config.yaml
n_layer: 16
d_model: 256
n_head: 4
n_kv_head: 4
head_dim: 64
d_mlp: 512
vocab_size: 575
activation: "relu"
norm: "layernorm"
norm_place: "pre"
norm_eps: 1e-06
positions: "learned"
qk_norm: false
attn_scale: 0.125
bias: "all"
tie_embeddings: false
parallel_block: false
init: "normal"
init_std_qkv: 0.0235
init_std_o: 0.00416
init_std_up: 0.0235
init_std_down: 0.00294
optimizer: "muon_variant"
lr: 0.00584
lr_mult_o: 2.0
beta1: 0.9
lr_head: 0.00507
grad_clip: 2.0
warmup_steps: 200
schedule: "wsd"
decay_fraction: 0.773
decay_shape: "linear"
final_lr_fraction: 0.0
batch_tokens: [8192, 16384, 32768]
seq_len: 2048
doc_mask: true
train_tokens: 148200000
steps: 8915
dataset: "wikipedia_en"
Each number is 500 + 25 x the weight over its row's rms, rounded and kept within 0 to 999. Layers, rows and columns count from 0. Numbers have three digits each. The size before them is the row's rms in percent of the matrix's.

# q: layer 13 attention query, 256x256, rms 0.0628, rows 0-63, columns 0-63
# k: layer 13 attention key, 256x256, rms 0.0633, rows 0-63, columns 0-63
# v: layer 13 attention value, 256x256, rms 0.0688, rows 0-35, columns 0-63
# o: layer 13 attention output (transposed), 256x256, rms 0.122, rows 0-35, columns 0-63
q0 102:488527527483448506494497516527538523509516480522536480509496474481475506510521463509519540517494534544541456478504535451476499492492524507450468505500516493508485479490462498511493474470518485
k0 105:494485495533475540459497516547503511524503500527504486506519460478451501498504489496508506502506506533522488500517460478486531477505488506476467497507453510541484492503474521490484480510469487
q1 099:497473495501474483511501501449534499507505532475472527507545474525496543509483487441479512476502508517503450482502472486479488480483494471491512526468540489473470457481532494495526504487528506
k1 103:532486504497510521502488485483505478491477533527480530518507476515529529511506464495473499491496479555540443513469466485488513501467485520460525519528511523520463531524527517476539453478522499
q2 099:511502541464524468516489492505523517490528467525467541541503512532518503538500510464503544503533503475456525486475481488512483509508529457548507474456511484551496472542521470482500479502464510
k2 101:516481530483507521503439507476478489474542472544444550525471498498503526527469443452470533517542466446485545474495512503494447477523473500561490507502474513509473518521511498491502538523532519
q3 106:467442532481479488516512470507485533509451487476526512495499452506488482486524550525461513500462482434472497484486504489512519546489550507493471516507534493547548519513486501482469529540455519
k3 104:514463532525457519529486497512437517466475491506524560494469493474523504469496540509472523489536480440491507478479502504496520528483525523499495515530465481510538524497460533494479514519515468
q4 107:491507525494516524495536542447492507454515538494501522496488495507478488501481500492469454540473498445508479490532521514469469496468524519443519504505495520536507468531516459470471493464503498
k4 102:499475532508494534505522517463483497514499487523484488470480527509520510455469556513478516526513497459513479481461523499488463504510499508429544461500477528495489525537519541435531482472506469
q5 101:444492487534461460556471497499500478537486510499518517551546521464481540515529555511493508523489479545563490546461523524529461467504508515504483467502473470444501455537512446525478478478486499
k5 102:470447474502487489525553430513506462450516504509462507498500464486484534516491477512478534503513473554553517531461530455508520476491470555554519507490513496458527527513511489507486498512505490
q6 104:542549461509539501504530493525526554516476458501498487490471515531514487509505499496517504501481488488504493544480478504496518447498488509477459515441530480477474538460487475488480475513510513
k6 099:514538457464515504512502512507503528439475494508550499497513518500467513513528501527514535533506494493511465491500549527471487491475499526504498523472532487525448491504511509506450525547489516
q7 112:500545502515470460541547476489497499502509480540510493454513467507495502526544502513514527478470444510492522517526510499484467522527482434498488513525549512512496477488476475513496452509549493
k7 108:570524485505473510537519482510515494484484440511475483536494468497484504490471498504521524534440465487496515528520488483518528514527527455497520519509539483551486479529442468519492546498514471
q8 103:492485544457500504490529481477496484505492534561504485499508522512514529500517504512511529466563512489497540510519497532490541500485478479475471487496508444469485490510521541530495493511481437
k8 104:519515571487509516486503433477503486483495495562487504496528527535525548481510477505481522502512504512564580534519486515479491502510523514493460496497472467494526514477535506485491481508492495
q9 105:478523445534490501546516543490531504545495514531492523528474537518519464441502497513530488527510456505513518472553502520499525499519480550466464478461524511499550465468470501462527504477534472
k9 104:500476481505502496511500508503550503494475511505487478492440475524519534505467470508513446507502510524459521548493470535505508498507486505473455465472484471510506501474510490481520496523474494
q10 096:562483512517477477495451468542484521503521483474493512548491494519489479487519465555521490475475479501536531512486514480477528492476516494521488524518503529510496514480514480520497506476465464
k10 097:538490486550468492521505476560488500525529516497515523501513497515476498520507510532477479449443491529490518534489473539454532491477476483551509502530496524502497490511545542484493540525502460
q11 100:474473522547489476503540472482528489508499492535469514466533494466515542485462528501454502499494463529452448516543463445517486472505515481523527516519515455503482494502475537495478505522505520
k11 101:503505522503506551475523512491489506484518502521502492474507505468514496493482558514458508521501476520423500498516473459522534518484496509544499483511509482477485508479479537462515496509504460
q12 105:478481495451476542471474512511461512510465484545480498484545542486500528524460546509525481477496496484483559489468483475475537522532510542545493543522514507518478487498524543462533498479517461
k12 102:508461519468494516474452522501542485471497500515509524498557548503499525531477522528500511487516489472527504488522467452465485499480514491489470533534535515514503498484536480459512451507466458
q13 101:487466479491514507473491472523499479489449472456466453482485488473495478507485494538501517513501521496499471507499475545505494490519492446484492501506518498471503535500492506480515501510516477
k13 102:474497493510525526479504473537532501456485500456472497479505528503499454509518507506478482497482479535456504529469463507561475475542495518484501517477527509521535527505538514463499507531450459
q14 109:498484533516527471495518538526509529508465519507481486484533454510534456506508505455561480501523519474538535543494462510484482480546487497464466474488499536498455486502478502492499488485488504
k14 106:479515510485500518525532485565493497521475525552446510480535460483480497479476457525493511508483478517516567477509491508516495530488513509461503553479524535508476536508524569487485479509485509
q15 103:533495498512511483534518519539512513464493474520527488475502472521458487467516513498553471469528517485498531446503510462543527494475528520476484518457500496473493513492473543483502500537530472
k15 101:490545514503464476515507450563507490449513540510535509477478468521493478508511477494555485507511535498541495485498478505516489452485489484473461532534517503462512510476501524510504473523484440
q16 107:497521507504515484508486475537499570484494435509552495490552462476488459521460507496512449464482520490518503542482492486494506517506500478521496521518519505490487505525518501467509495461481489
k16 105:537488462497492471502499507515540529529481469552552506488483448489499475468509491494505479471505516510531499529503529475519477509515464479535508495461495492504478473511501517457498505459499432
q17 104:553525503483463509463473492469518502487465488535510510514493510488478496473438438476520512510548480468524534518513505525495516499499500530498463498533495509505568464526497486470484500489509474
k17 101:514525494479492561475515487487512511479494511499523488496451491474504541470481444488472481459546506498542518496528489552459522516499505445505472476524490495542547461515501483455482501502521526
q18 108:521480516473496434552494509512512521508490509481490466495443505478507471504518491529469518490474520504542506465524478480511504471493491505512552514454500472549465507489527453508496501495441424
k18 106:490503493479460562523483545489490479540487475472512494502498525487514500503503503481446467495521550513539488500488520543503515504521526507491503516496506452508440515464521467524525482506461489
q19 097:443509527491519504461477543519559489505520488502529506482477480486508453487482489516512486476472487509527509501500505487508523501498496520492490513531461531549506482495477441486484511520454506
k19 100:475469466507469519508498488514482520501509460530499490478509457517531499488447562509552565496496461534529502497491511517502534451486473499499504470527476512547472526549451485497491500513492428
q20 105:507450542498531518473534499477529518559438467514489514488451474523485519526479524489468479503534515497489506508495484489472541494491508538519528507565511483502532514487507527493524525512474493
k20 101:496497550488508468494486475545516516509483479500518508515499500512470499491518506504445489489490542490488475517542513479462546492520509523483498487502486514496497509472535480517502511453521487
q21 105:459505504504487526511473522484491520479491465543522545510485494492496490526476511497497518492509491481467464455512483517487519552492530527505506466507494535461533522516543536510495496480457483
k21 108:478519527473479498490493514516479538492510524494500536498498487508520505531501483496501509496522494514514520501467459519491510550542477536510535488535459495498535494545467498506477454510485507
q22 103:499544522461482480474514481517493551534505533478521493534518514471502504513512532486487468500526453475525492524524498489472506504533497527515528489477463503508483501525444438495482494542556481
k22 108:465558519478458502519494489506486504545517471507518508449490510452486540487533468507509498545460446558521466490516476488504456512526490515520519519470494523480537492495537522545522498483548492
q23 100:524476538483512512494515485504497495475486454490524488473456536431519516533521516526503510494508521509490504455567476504504535500524494477504481462491472517494519516486508514545520528509481548
k23 101:482544493473501504492502497501485519495504499494493531479472480501512480516536484485477521485481532522524475477552515548484488478513481494527533530496485496504525539517478521521468565534477546
q24 109:528486521504515487488523568510517452467474527536505472509508505504487527491477498484529535492554514482426543532482442466473462537495534498479501485498476539530518505490482472516484476540470489
k24 099:527478534507523498506519538506505498477463481518540473511516492493480441494522495514484518483465527503489527505526463516483521505492514491472505493515504536516501480533494523504515528445485475
q25 101:476521515532531497508526465506509481500453483531467510458456459490460503505504472503521503542489463491499492514482509471499506454490514475534493434488481515507512464530517506532512508482515491
k25 104:522538521504547485513500506507511502505464500489471504480503498508502517477504510513527486520549478519470497535496509458468508499515540444468494476453455509482523479516486516473507530507516507
q26 110:474473501499537476495516470501488471523491526527525515510509482490455490493499542516463493507504507493524498453556517497474505455494499469491523481521525447507508524509512519491519442467460466
k26 109:492494530504521519507512476528537493528526528489498491517548503505494504523497500501476476554526514479512464486523541532466502496507529463503530479532480474517519552530505533497475434440495455
q27 103:466463507510543517482527493542488533471457506511500479474506502502510449521463519503497494480480502502495484485466523517471518527500483504501529517502527564479485552489521475507472493513515489
k27 100:457489502504514538459494502477505502484482506485525476534487492464516478510453529528440495477472505477519500524505514509476520489508514507480495501482504490531465510487523507501492471555507550
q28 104:483527536512479522501539487503471480498489526469487508562485460482518488487499496483435509500521502535534541500487526521508522479497546502471516487465542456477532507488504518501519495480531522
k28 100:516502503507509502493524509471511474490492524536497516515469455498498463488436493497484454539510535520494489533512524510471495464497475492478510497494491499518509518484496509505491465502546512
q29 102:468520533500490504529514478503508517477517506505514485465520477514522524509432491501481490508508493508485532520506521489504496538448521494515465463505556477465501525508467527530514497474483522
k29 100:462501514481492495484517501484499511523519515477507513526539474535545514477440495498522501506558493523492550517495432460520456516448499501512541510539497504514513482525449472507511493512467538
q30 102:478512539508496516470482469492494478497500553506489479456482510497471492513513516421484522500496473449493467511485496526553476487466482504532517537493505523514502516466484513500528465484531504
k30 104:502491482508487499465489459479496500459426537509489512470474477523493519510513561478472486513482513498507464538513541493534486474493537502509504498482484479526520553473487499498499479457522579
q31 109:499469482514488507507497477466526508530515495453499486516519525515482542498461495490496502491583489530547561508521508479474466497514513472509520531510515497494502481521541488462525518483484497
k31 106:498495514514493493471511473460517536469487514480492494492531493527488491523523552489503483517543526519509471515567484490488498504538476509495480498495517518469450500529536482488512526488469482
q32 105:534482517485479501503452483516543540512509550522485502487529490469477507474509480509479510493501535506508553520499490493475476503544494508540491474497502518508542478465420458487474452473507496
k32 101:514448500520470520450491444535505499507529500516460504468518533477511544542484497542495499494466493488484512521520507524499494496453514481481526471472513500533502506507476465498493511465492499
q33 103:537523503503500478504475527497506501532497510538464515477535492525463452507501476511512487457483522549505478477490531508511535507483512483514497522507489490531510535469476532506484479465493514
k33 104:492504479450517488510514545553469504538512495505508505497512487519470448464477465462510510470486483516513515473508487505489502497514488516521542483471477506507537531485489518518477470533477484
q34 107:507530490465540476500530488476491504504493493505518469508524499460471481514466526476483502495514559496478533496512445500504496473514472565515485493495469499467511483457507508467498509523482484
k34 106:492464514487517493494474482516469501486478471467539472497501467463534475505465500470475503475501480514546513476459433549485469504478487493517477492457480480481494486476501529493506476536499481
q35 101:488499500445457502510486477482508505525507480494488495506490497511477472502492511476526482472522481489528478492481503531448492475548494496552516527494516502505510492541499518484489539528488473
k35 103:522519491513481506495508473480500466503490482503486497491473540485499525518445488472515477558496515507517501500500499529518525486544533508493483507502497506521500498518486562532511535480488504
q36 106:495546496514535508458497497499480458544476533464514491504533445466477504508502489544514473520513510546468515513468550518507487478480499501484508455466525494525517494502527489513481516475494516
k36 104:529503523535499475505520494482485492495496485454444505541485501516475479477513497505524466445545506505507518533474528529535444484490475471475482478461519506514531517490503514473557474483480491
q37 106:545509503460525515531517476500493501522545505518511486487514516482527482519489542507499567503499524499494484496515504490511450519499537496508516459489534508486524514494511524498506497500500520
k37 107:490478499477511472476520467477483493490459504493539501550507516486553478497499533509514428522507491524536492503471479540535519498508489496526493486522517508551524502514453534521530566517510474
q38 105:500513472492544492498463503464448472535530472452491503441480462483541496487490495522494522477513487458507487511472534500466508500487468503501476530503483510503529532470470458472526486474489477
k38 100:538512503443536510510452497479478500529508499440495510475505457454501488502489531479509513468509485484483471534512515502469495476513458518507486475501475509533513565521536474455479484470522502
q39 105:516514448520518498459532537496484557521538497510505546495494476501552458482452524512531449525531517491533509453495481510492465501477480489519527474449452480505485495495481463507499456516502489
k39 097:463477443516496523499481477527504511493497485465524515464494513509522474470516470522471441518491529471504533449543520492473487524484504505530519470498534532519449520558521498525486489522552476
q40 106:460430530517513514450485484499501512485531519499507530495511498499503457500543494516539474509497498505532483525481534500507470469489542503476526513506470464500492520514465456500531497487504535
k40 104:515471477483521516523509526540504476458499515502493521506486481544504452517487530555537535494500477514467517513520545487496458506506461549462474523529459466452471484473498459489518521463553531
q41 104:499500468494442469489426492517527464503500528488519494534505472506567491547479552541505518504480515535495518522503487452472505493498473561555500508525516510520461493504475496502504489504472539
k41 103:519460516492511479518488524476536448448494476510497488495516499442535518483545520503515443516480507495519508478511480476546531501506479564530494497504511517494499535555483527484497497531517535
q42 106:476534522511507467478473488464529467493493496469509532487528478481485518513494526480514512528508518456472470509509528490495461522512506517493491498499525464502494497507430481445527561513492488
k42 105:479495496493485471521487482465524515499482500498494522503510463515515494508502494437525518524472494513501514486507535460481524495528531508512510506506522489498512516497458525474557520518499467
q43 110:496467488535501503512489497502505480511466513503502529517542489491491460512489517467481557499468485497525509510527497471511498525516501510486522467482469485489472523461498509484488488495514477
k43 110:437488488519546461479507525506504489457499571522473503540560543467489509531457509481521531512503507494481526518514471439488522514497536505505516456481500493517496511480524517463497515511515459
q44 103:519500515453470518494487560491507460526498507541532515536481499514471498472472515514482488487469516462520470526508497499486504536491492476563485497530498504462471479472478522508476541501432524
k44 102:523483458481476508482510490506473478520488515533531520494487544558499505457473569504500551538426520478540477536484472538512493483483499467487496481516474503501509487519486491561499500478469490
q45 111:520499470471520543496546475502504496493458485510444499466486518515519518504516495476511449505543481472504534517520496501512467507506524510476546532479544484510538487508517505521479490466516495
k45 104:540512473502510520522506477500493502489439497493484514516461548499516523482495490519447487496495493471529497516502475541496515482529518514511466531503522495490533540482521501503524506441502489
q46 104:487512511475531503499502557478498520529516496468460461521543495509483482454511482530518510519485511513501478537511522505467477521497482470535472546465514480572501531514446484462492475495533506
k46 101:517538505464481512483467506465500529507466513493479492507467507504521465474504487493482511525495509559492503485510522505469500471504487485547501513485453507499487511480510499492478461485528480
q47 101:475490534486472495523512506490557478497501525497506498517523505512505533491484525496540464507471487514465515436481489540492519509471534480493457534481554522500480470499471490484493524534503493
k47 099:466502523496515497501477514506529483498497519471511519501516451545503490468518555553464477529500478511522497454478483501488504533499473503515504525508497494550461507488481483490538467548477446
q48 101:441510492526524523497518458473492543495528523482473499517475472530483468495478496534474488478535496492499489478468521517518488487535511504503473461458468502552521480457498521525524511486493494
k48 095:484534501469488529494490475500503533501544445443504542500525482481418520541513510488499497515520520508522488491504475508505441504505487486505476538532491554517503526456472467487534503536537485
q49 106:458501482500525503504473499517508541489445514529498487444522481534558510483493493483497522503517509501571516539515500532489512511497489490497477530480505482507422545494534499529524513524564520
k49 107:468535532497536447512527495523494523498503485499509512441521501541497470541492507490518504489492531495526549481500504497520542497510511480539471525516479431524427548502495476501519521489511504
q50 109:535496490496506480507496521508454501477476512521480536500488541494487513524473475476505503472511503529514519500433489478540497511567523475509520537452509492470489462527513503523511573497510500
k50 103:530516545498496445517477498499493497474510512529490526489500528499505457532527471488422543564505470524500517494492496458503524527528520491484516535510479527435478430505507471535491498493512500
q51 110:518470502503447515493516453458473501491511534520530463515495531474539522512476508503491495519518536534504499506488513520504497471529517487508530485516473554531521489456481544484515507513540465
k51 104:525495493499472510494510514447478508498489541528540478507469500456509494484484525481464478489524516541513478497420536514484497489519492530494513507489521540468513493497524498551504512533526542
q52 104:508537538468542490481512547551496552483474483502522525477526505464518537495540540464515501495486526484520472443483504512493466476470555521509512526490483531513519533524471488499509491522536486
k52 102:535513506494508477509502546517468534491495462506482493474458473499513496493491569525529512508537469503524518485508507529496491519487478462504449514484531466499505513519489487477536490525509511
q53 106:481485500497491463493477510527528528504510507484481537475521531559486508445515470493498505516459462466513447488543495496500464518493502515513475504501539517494455527491519523489499508483516473
k53 104:486495530481504479463534479508493505489470522517514505495501510544522511518507482520484502505530473473463502471532487506500473555496502527499479493513522499532443490474513512515524484490496457
q54 103:474490500489489573458491520529490534471518505510468451478509520449543472505515497536503509517517444522500456475484480477506519534513516540516489508506509496545493507497516517475483499517479472
k54 105:491520474499487551481503512490498561490488484489465462488473498515514510535472499470555530556504467513465469489481514485460480515489496539507504498548503526531514524503516466466522491485444469
q55 103:543499499487500485483472520498496479511484519490474565473498514493440480487507489478573468507507506480486473547505507501485498516450513523494511465483503489489497488536536544481496523544496503
k55 100:475482536490496496503476522483512483514472538469486533481486470501465522460489502496559488469533496471498531495503512477448513513441522516473513441494468477491456508490513514502501531485470488
q56 106:524504536496524495503512470494478531511504518542525475471483499520500512572483521484497529489479501517491473493488493499474489522515521498495522511528486519513515466486482490502510497471498496
k56 104:556500509533492520548521530471484493476503500539489484511522450494474456516501533468454508552488518467525481482522487509498480559521482499468515507496493526527520503465490485484498547451482496
q57 109:516496524490506521510480522481493436492482550505499508459531498503493451497509470516525488458499480484461517531513484477520487525488462490494482466473486515522483503493554492510522528494459485
k57 105:528489499478500492536501521464474425473452546526471532546481466506479475527529489474512455508527495477455545521538486484550485493486510470503503518469529521504499478484513509501528542492497504
q58 105:483484509475482484488495436501517493532489512523524482491465482487495479516521493472525520510513517489516551468519491498525523516502453456488488500496470473498506507524511521514516482490510539
k58 108:495505514483459461510487441465551530533531524535496478513521487490482488529488502521494499496483483508513506468501482486528464530485490505477467511487473501520495534502514489549466496550513551
q59 103:556494493526476515496474469512516520456502454501498516465518464527450486468502515507492487523479479516513474480492564527512527551531473529521524499473532493480444518513507488508537491524445465
k59 101:488509508529498486489493512539497483500487485494479514482532494511533480484506462496497508467510528516500469533489510501515499518546513510495541471488493516525483473496480513497491492530487482
q60 100:493494483467517465507521483487451507491526478496509452521518518470483427506534483511501488494543489509458471536515497473477551525496458493467499462526460512474496497466522535531472516511483480
k60 099:485497464495522464485483520478490536528523505498504502492468444491465520514514489487502484525524531488523445520543488468480521489486506489536458435491494496455499475509514493577485502479502533
q61 107:490505477505493497500471537464485507551477472473492531469520517482504490501523493487509467520482495489480479462535506474497511539486521495512491525542528507504499451517534477521449433507528511
k61 104:538565495496497525529507498508452498503494472468465476528524530478504496475475483493461497531542461488466505477444511476518507489536483526502494509498487488523498480514531508499449497447492494
q62 099:503434516463488480518484459522506501517546541532517507462492489515521481472493535487520498469475486540487452511532510494490483546444486498485504508499528501506501498497503439501517481488505519
k62 101:502489505436506512508558487520490508493477579528532504470489476511480479467481521495457513465474504509487517502518524514482500507448504497457513511495521478531519492517521517494483510490465488
q63 102:429428556531516483494488491543497495516505472480523492545535535474500444520537499529481496489503523486519491489466490508466469475531538472466522540506544541491510532549503500468486507511475532
k63 104:498437516514503527493470528489508473510544518552522478466473568499484453519503490582520502563523510500483484497479500510504478499531506522514517500535482532486529507518451511479517473508552523
v0 108:518506494487481491488497504489532473499498491481466510488495506557471450485507508482483450511480497531495487514499537538539509537527483501489532542510504527483498541533484489498480470514507491
o0 107:491493548445492527532477478493472527489479527508521504499522468484500527477481502531540497506511498463494539502498479445489506503481511508504499460498498511495523488495524511484508507511494517
v1 101:474453444524545473449502545510532497461492495507521490478500494483477531526498503544500536472484509505541480501498501493479471446513463535494487497543493500530476441515480511484543510469491561
o1 106:460501543502464504505484501479477459533501545500456499511487519541558494512516524445478475532489488509484501542524480461527510499544553481505523520509545491477501505496515526491476472521490474
v2 104:500458531472485523484512520517471492448493466485496491505533560497460493470509470487506505497507481448474491539443485517492491548490536486552497479514521473511516555531491495532517538493517484
o2 107:485496495497488457495456470465483483511511514464487508498456457525523488520538550537499499501491511500542515514534506493523541447505492532450513536460493535464510483482498507460494504540506510
v3 093:512505557491505512493501526552508481507502502529525517502505549505536444511500517481504520513513497496492474466447532542517502511470481507502509506539496481494510506519508507476489472497479553
o3 092:487507489486454518471484530480501508499453524482455479518476470504499528517481487540500509493503471515499518576487470504502516508518518477485476486487448516522474472480454483490486511521508496
v4 112:486456466499529475535498518456482471488543463510541513466506514472509469532481542524510485489496466497514510496488501515519499471460482527481505479539494507475517533520492499529489466467523524
o4 108:520504516532494491505524484534520517502451496473491510491514455525496526494481483472487465527465537546488492464546467507519509525512564477490498546479528489509519477509492521489518547485510460
v5 102:465520489497476486479520457518475496452468514498546493467523485527506511521516455524494482459516516494468511495520499515497488539503503506484524495504513505496531458519520501555430522506491486
o5 101:522512491508506521517481470520554534494515451502479473537523505500531472472488513477486516506510476513556472514492512493472513429495469501524447477450486511477524519486467511468557510510505536
v6 107:479475544503441503529469473487490500518532486537445464528510521498514510472466467520509515505502506480496481566538486531462515525476519520459486550500488507482528528484516533523499506539512489
o6 107:510526469465495512491491472534489517476508500493509508517490484551507529518520505526488481501514488439519504531506535503513469544538454483520522443507494464467489500502506491450522521453477513
v7 105:485495462557474465477468452485505532504518519539485532493494484501499539556472535524482503470562498496479500468462524513479499499500509509508488506478480448500493533521499476487515519533507530
o7 104:487491516491475485543476528493515488517495494482521495476532511498490460460487476463500495508450494528516473493477456448495500513504457505508498491567577512506494468508477530526493477477491480
v8 106:509547521505521535533535537505492532518501507502507475475546524466485472458549522572486522491530519494466554483446494494485512499549523510473525480475496502503523454431492506472491491513446519
o8 105:511500531490513479469498517494486481511521482504509474499485513541524489512493485488485493520486476490490470520474480498504470527485473500515483474466476489517516519514523521506512540510509511
v9 102:508549505538505486502512480471494494493519472511549485463519510478493448501416521507530499459519537517489507537511442508490506538481492507484485498491507526523506524498477474450519519511535520
o9 102:540447515460493521499529527509484537480451517484495520533514500508494513507535483476471536515475459485518506519479511518536462484499474516547504535528494506510518461513531523538452481505469436
v10 100:487538484520494514506535469536490487520534508539487487516461488481517544515440489535508508564490506502487505516468498511526529511494494515508506509511513484530509517514483510506503519482509531
o10 099:527518516476521503464497536485468522489479509518504520500512463500464477467542479480509496440482472492484527501539514489505504506496477523540534472510467485443460497514508509500508442493516494
v11 102:516492510492497496530534555481521530465556485525504441473456497510473500475473483488517523506514523490538506498471475486515513468519506485517527474518491543530530497504532480518533493512509496
o11 102:446497485500456497492481476460502508500479522464465495487538471500536481488514502490483494505536489513470520484508517460484507537522491509496491505452498476495495494505495490489474530506470512
v12 104:480532517477533468483490481491489517508519483526449515492538511499498516522485511488556496508513480481482546508530502505496502489513510551496494471530417514464546498515543480497487487498485475
o12 104:527493509501474527506521485472499498497455527483551542497472531502473501529520488496470550510479487529513494520507483466539507526452509497474493504425536467488488490486454523531479509514540503
v13 096:491461491510528511513453517487544520488500542512506468529495501460505474476533473490457493465499498489517506525489500496519504468527469494504488486517510485475548531513519541457490510499516550
o13 096:523501510505488486523502479512447486528505492472451478478473486534491487537504504458477510502507463509522484510467482526510470507501507470492466533497489535505469498507508424528487483508503474
v14 104:529519486504477491475519482468564500479472510475505471514476505457498470510498529469501527502515503510549515508495518478505488496496496522484465478514508467508499553489535507468470499526482493
o14 106:508478472489469487508516501550497508516479493510480524492488473536499497540493500523514467521463466509460535462514463517507521510531511501501514481540497522506450503506501521490512501479468524
v15 101:502514501512468496503534481462501483470512486479500494490541523533497502469492538464476518472490505498512528510483471519497515517502516526498489484479559476480498511494515517534458448543508524
o15 102:513496467507499521511500495521503495503470493480543450529526571489520501514530503523540491517518511488497485498506523475512446485472542521475489523563488501512456495499448448466534558481502463
v16 112:518489514533497513502511534533527436507471481492490475516475461487502476533478485522501534487537469548521516536527500523487508459470489489483524516470511536521481495492503517520488525511499477
o16 105:519476487496496497496491486497503515519508571532512497495442452490517534440512521506454519533510522455528519511481480506481494529473499513557478511510512436500499521526510494476513492491516539
v17 110:511510533516538511495492496496520510498496516510537511426447480478533491496491513510529484512539439580512505460501466508470531493503562517535480480522525535474493527504488508499494473484497502
o17 105:505499462506500528482498494513488498481513515510475512539497510495514500491491493478547523493464487503483504526500561507537470515514485503459496519456522445498506463456477458520487520511492528
v18 111:492523478508519515487468519499496545513510539452491519476530520508519501525518535489531509444476472519514509479477504524467487518481523491515444535482500522420493485460460502512493489497527508
o18 104:512490501475523443486482528480480483474489504506478504538506432496541500516493498498485508568503506514481485500491483493491521470493514525486578492481467563557512525499558488509481520458488502
v19 108:505528547447469484485529498528497470503541490464545528535496533478509476475525462507490509505478484513507489481507446477493529522484503456498477458509463511492489515520509502519480502488495480
o19 107:499494484530490548485487479483501516446457436521474471472497542439471511549522451507507486505493506532514548499492516485501489490514480518535460498527531482507485504514554477472511491530506477
v20 101:471511476501496464506546510471467510510515505473473507480532518494493516475522485473486502504560507476484515483486468488488498521471410523443542518457497530520476500460507526512486490541487470
o20 105:512468473452523507513467503509542456463492481501536490511496493526541498482469521465502507484515491499486498484531551498501558496490540480523492479542489458502486500498493492466500485476510499
v21 110:466504434497490502468519523528490513536488483527472485461494495509511539566490511483465477488481483468529535499529507505473509488492485519506484517470514501491481496551465493498513500546442502
o21 110:560496529484527496492478512492525481473537510505519524494519480489440458499519502489527547543500501515485462521469472513505500557508491464515541506479471530485506497448471488507508506487491465
v22 105:468469466519559491495517520527493468489527472521496501501486487513494525506509462497467545513511514501518476493457539494490517509495512492556542448520489518486516462480489513529468512513510512
o22 100:547474511508475530472490461482494560497498510512481494490529439495481486483520559500516490460500494506518552517477467506494505461506523493445533542530500538510498500493463506491490507507493505
v23 107:553495455550521513434478496510490539503499530513507520492471491480513529498446514495486548491461514423483496498495531520494508506490495495471494514517495494491476538516532453522469511503487522
o23 105:493526499492487572529462462500504466458532509508445496528522471502506513534517500470487480496520507546512504503502488510536490536498520495519488515548496496482532501471452527443534494507497489
v24 106:539495496524494495490518495507504513491495491498500522494506543488499532515494479518510464497479523533545487531478462455504494541479507462479509533531476517474536506508510517458512506499519506
o24 101:474490517494566543522514485485508459515474524493528471519497525511483490482518520463514518523563495501499530472522519529512517460495521478420481540503492493496498512490485505507463512491501513
v25 108:464514468523542526456473470479522557511540456518447462523515479534523474495515520496475467496517499453459501535471512482502498525505526526508505504476536509518476498533521494482524553486475493
o25 107:512469543470416485561536507562514496482501533529551485462496502497509497491471491536513479507513490543517490498511469504458511481474471495543479469486489477494487541491468517529498512506504470
v26 105:485458490522523524507548508478522511473505520483448489504511510482496530459538490509465532523459514494548484498518491487505490491509483582523482520483499551517494466508487477477537467523524508
o26 106:488536491484497481498495501523484498498511529505507533493466496567520498505512480454517475517529505503451504511507509477493484511508503439452544440528472477488520493529480516475508495536475506
v27 101:460511520532505470501523504465487477476538497509493527519481468534515502495458476534486473514519491459453509507495508525502466533510511546509532527500512461524525488506488485458541495536552463
o27 100:522483514496532508521473492516493520551476517484513527476509557506519513471533526465515509506493511523470522458491536499515497464503439491491431472473508520482505451481501524528476511517488515
v28 101:515506486519500495502512483538450484455484453516463509562485487497483545548520495504502529515483515452476518478501500478503535454464486495493489519512528515500501525513523505508488501532533522
o28 106:501523528509492506510497521473543512539513537494532518458515492562505443493483487519449463516510517530529511495522518557476535499474497476548510502515478482526516472512460444500492488499464453
v29 097:534452540488481468461523494482506504481480522480512469518485512516516486515489525508502533502511495483510475482541494528492484449529529486482462485480548490547497510496565499504456507506462493
o29 101:486478409511519490525504512550515510531572456503476524503480497510456507555522484528508506515494481528484534517487521498504531531498496516491521504500464508461460557499491475500521504499467518
v30 103:545517504468488522485530496511520485500517514493527461446508467487518487538472515485511484485524489483524528486513496530519554507505519517488527502473511488526478556510472531531506474518529461
o30 103:445483524528495467499480510474506518496446488446507504519472477464468553485511522485528496515457501526467508470520511448530487487526470482532480531482513501498518494514495489470523508474456492
v31 108:482517485496470505513486505472562481513458497457497524509531485519536464493510501518533507454498479490538497478488525524506469495533482533473486515509490510479519484504511460558487519522502493
o31 109:524492556495490492498528452509460532518534488512517480493480531484483526501526481513472473545493504499461488522523512488493516499473518466503491514527474442478500530517482551441480509442513504
v32 105:484500538539507521540503533475450494482533467505508493443494480501474505533546465538488508467507500477483581497534474503490440491504552510502448504466470495513533522526500542486509507510515494
o32 106:522506480475489519480508466480536538475487488517465499514490566506485501502472527470496486535492506518497486497512476511521525522518462509554482447516555501513531518481491524532522486507480536
v33 104:508535495482496494454501476433514502495435523475519477536521446521519547506520545487514466490526517466498481459497426514519469515511511462505524502568475460515466468514486465513506504515526539
o33 102:507512537521478549569481518549520473496540478517488521490504541514504439504495473473481472547471473520511490506506543490537488468512475487470493470483494511493524521469489507476518520484437503
v34 105:541521519460516536491492461534439491482481466515507484524517521432486510514512476460500533500503514500463458554494509535518500491533483491491504449553532472499513448540480526457495562478509541
o34 103:469466501562497498510479505486513501504530548499469546528505562557511490458494497540492466481531511496564509479494490458488505479477505535523499498475462501548485533486485468521484453538543470
v35 104:489471514530500533516475497480492504473496484501556503499497530518492473502485489495466505446481522520495528491506426483455502482514502521494540445457549536491484536489541501510513480516492538
o35 099:493521491449489474512494505518539521516495466501474492478512444527508548484468484483470502511478493502534485481492559476535512507535511503530499531495463494541477459505456481518499507511479490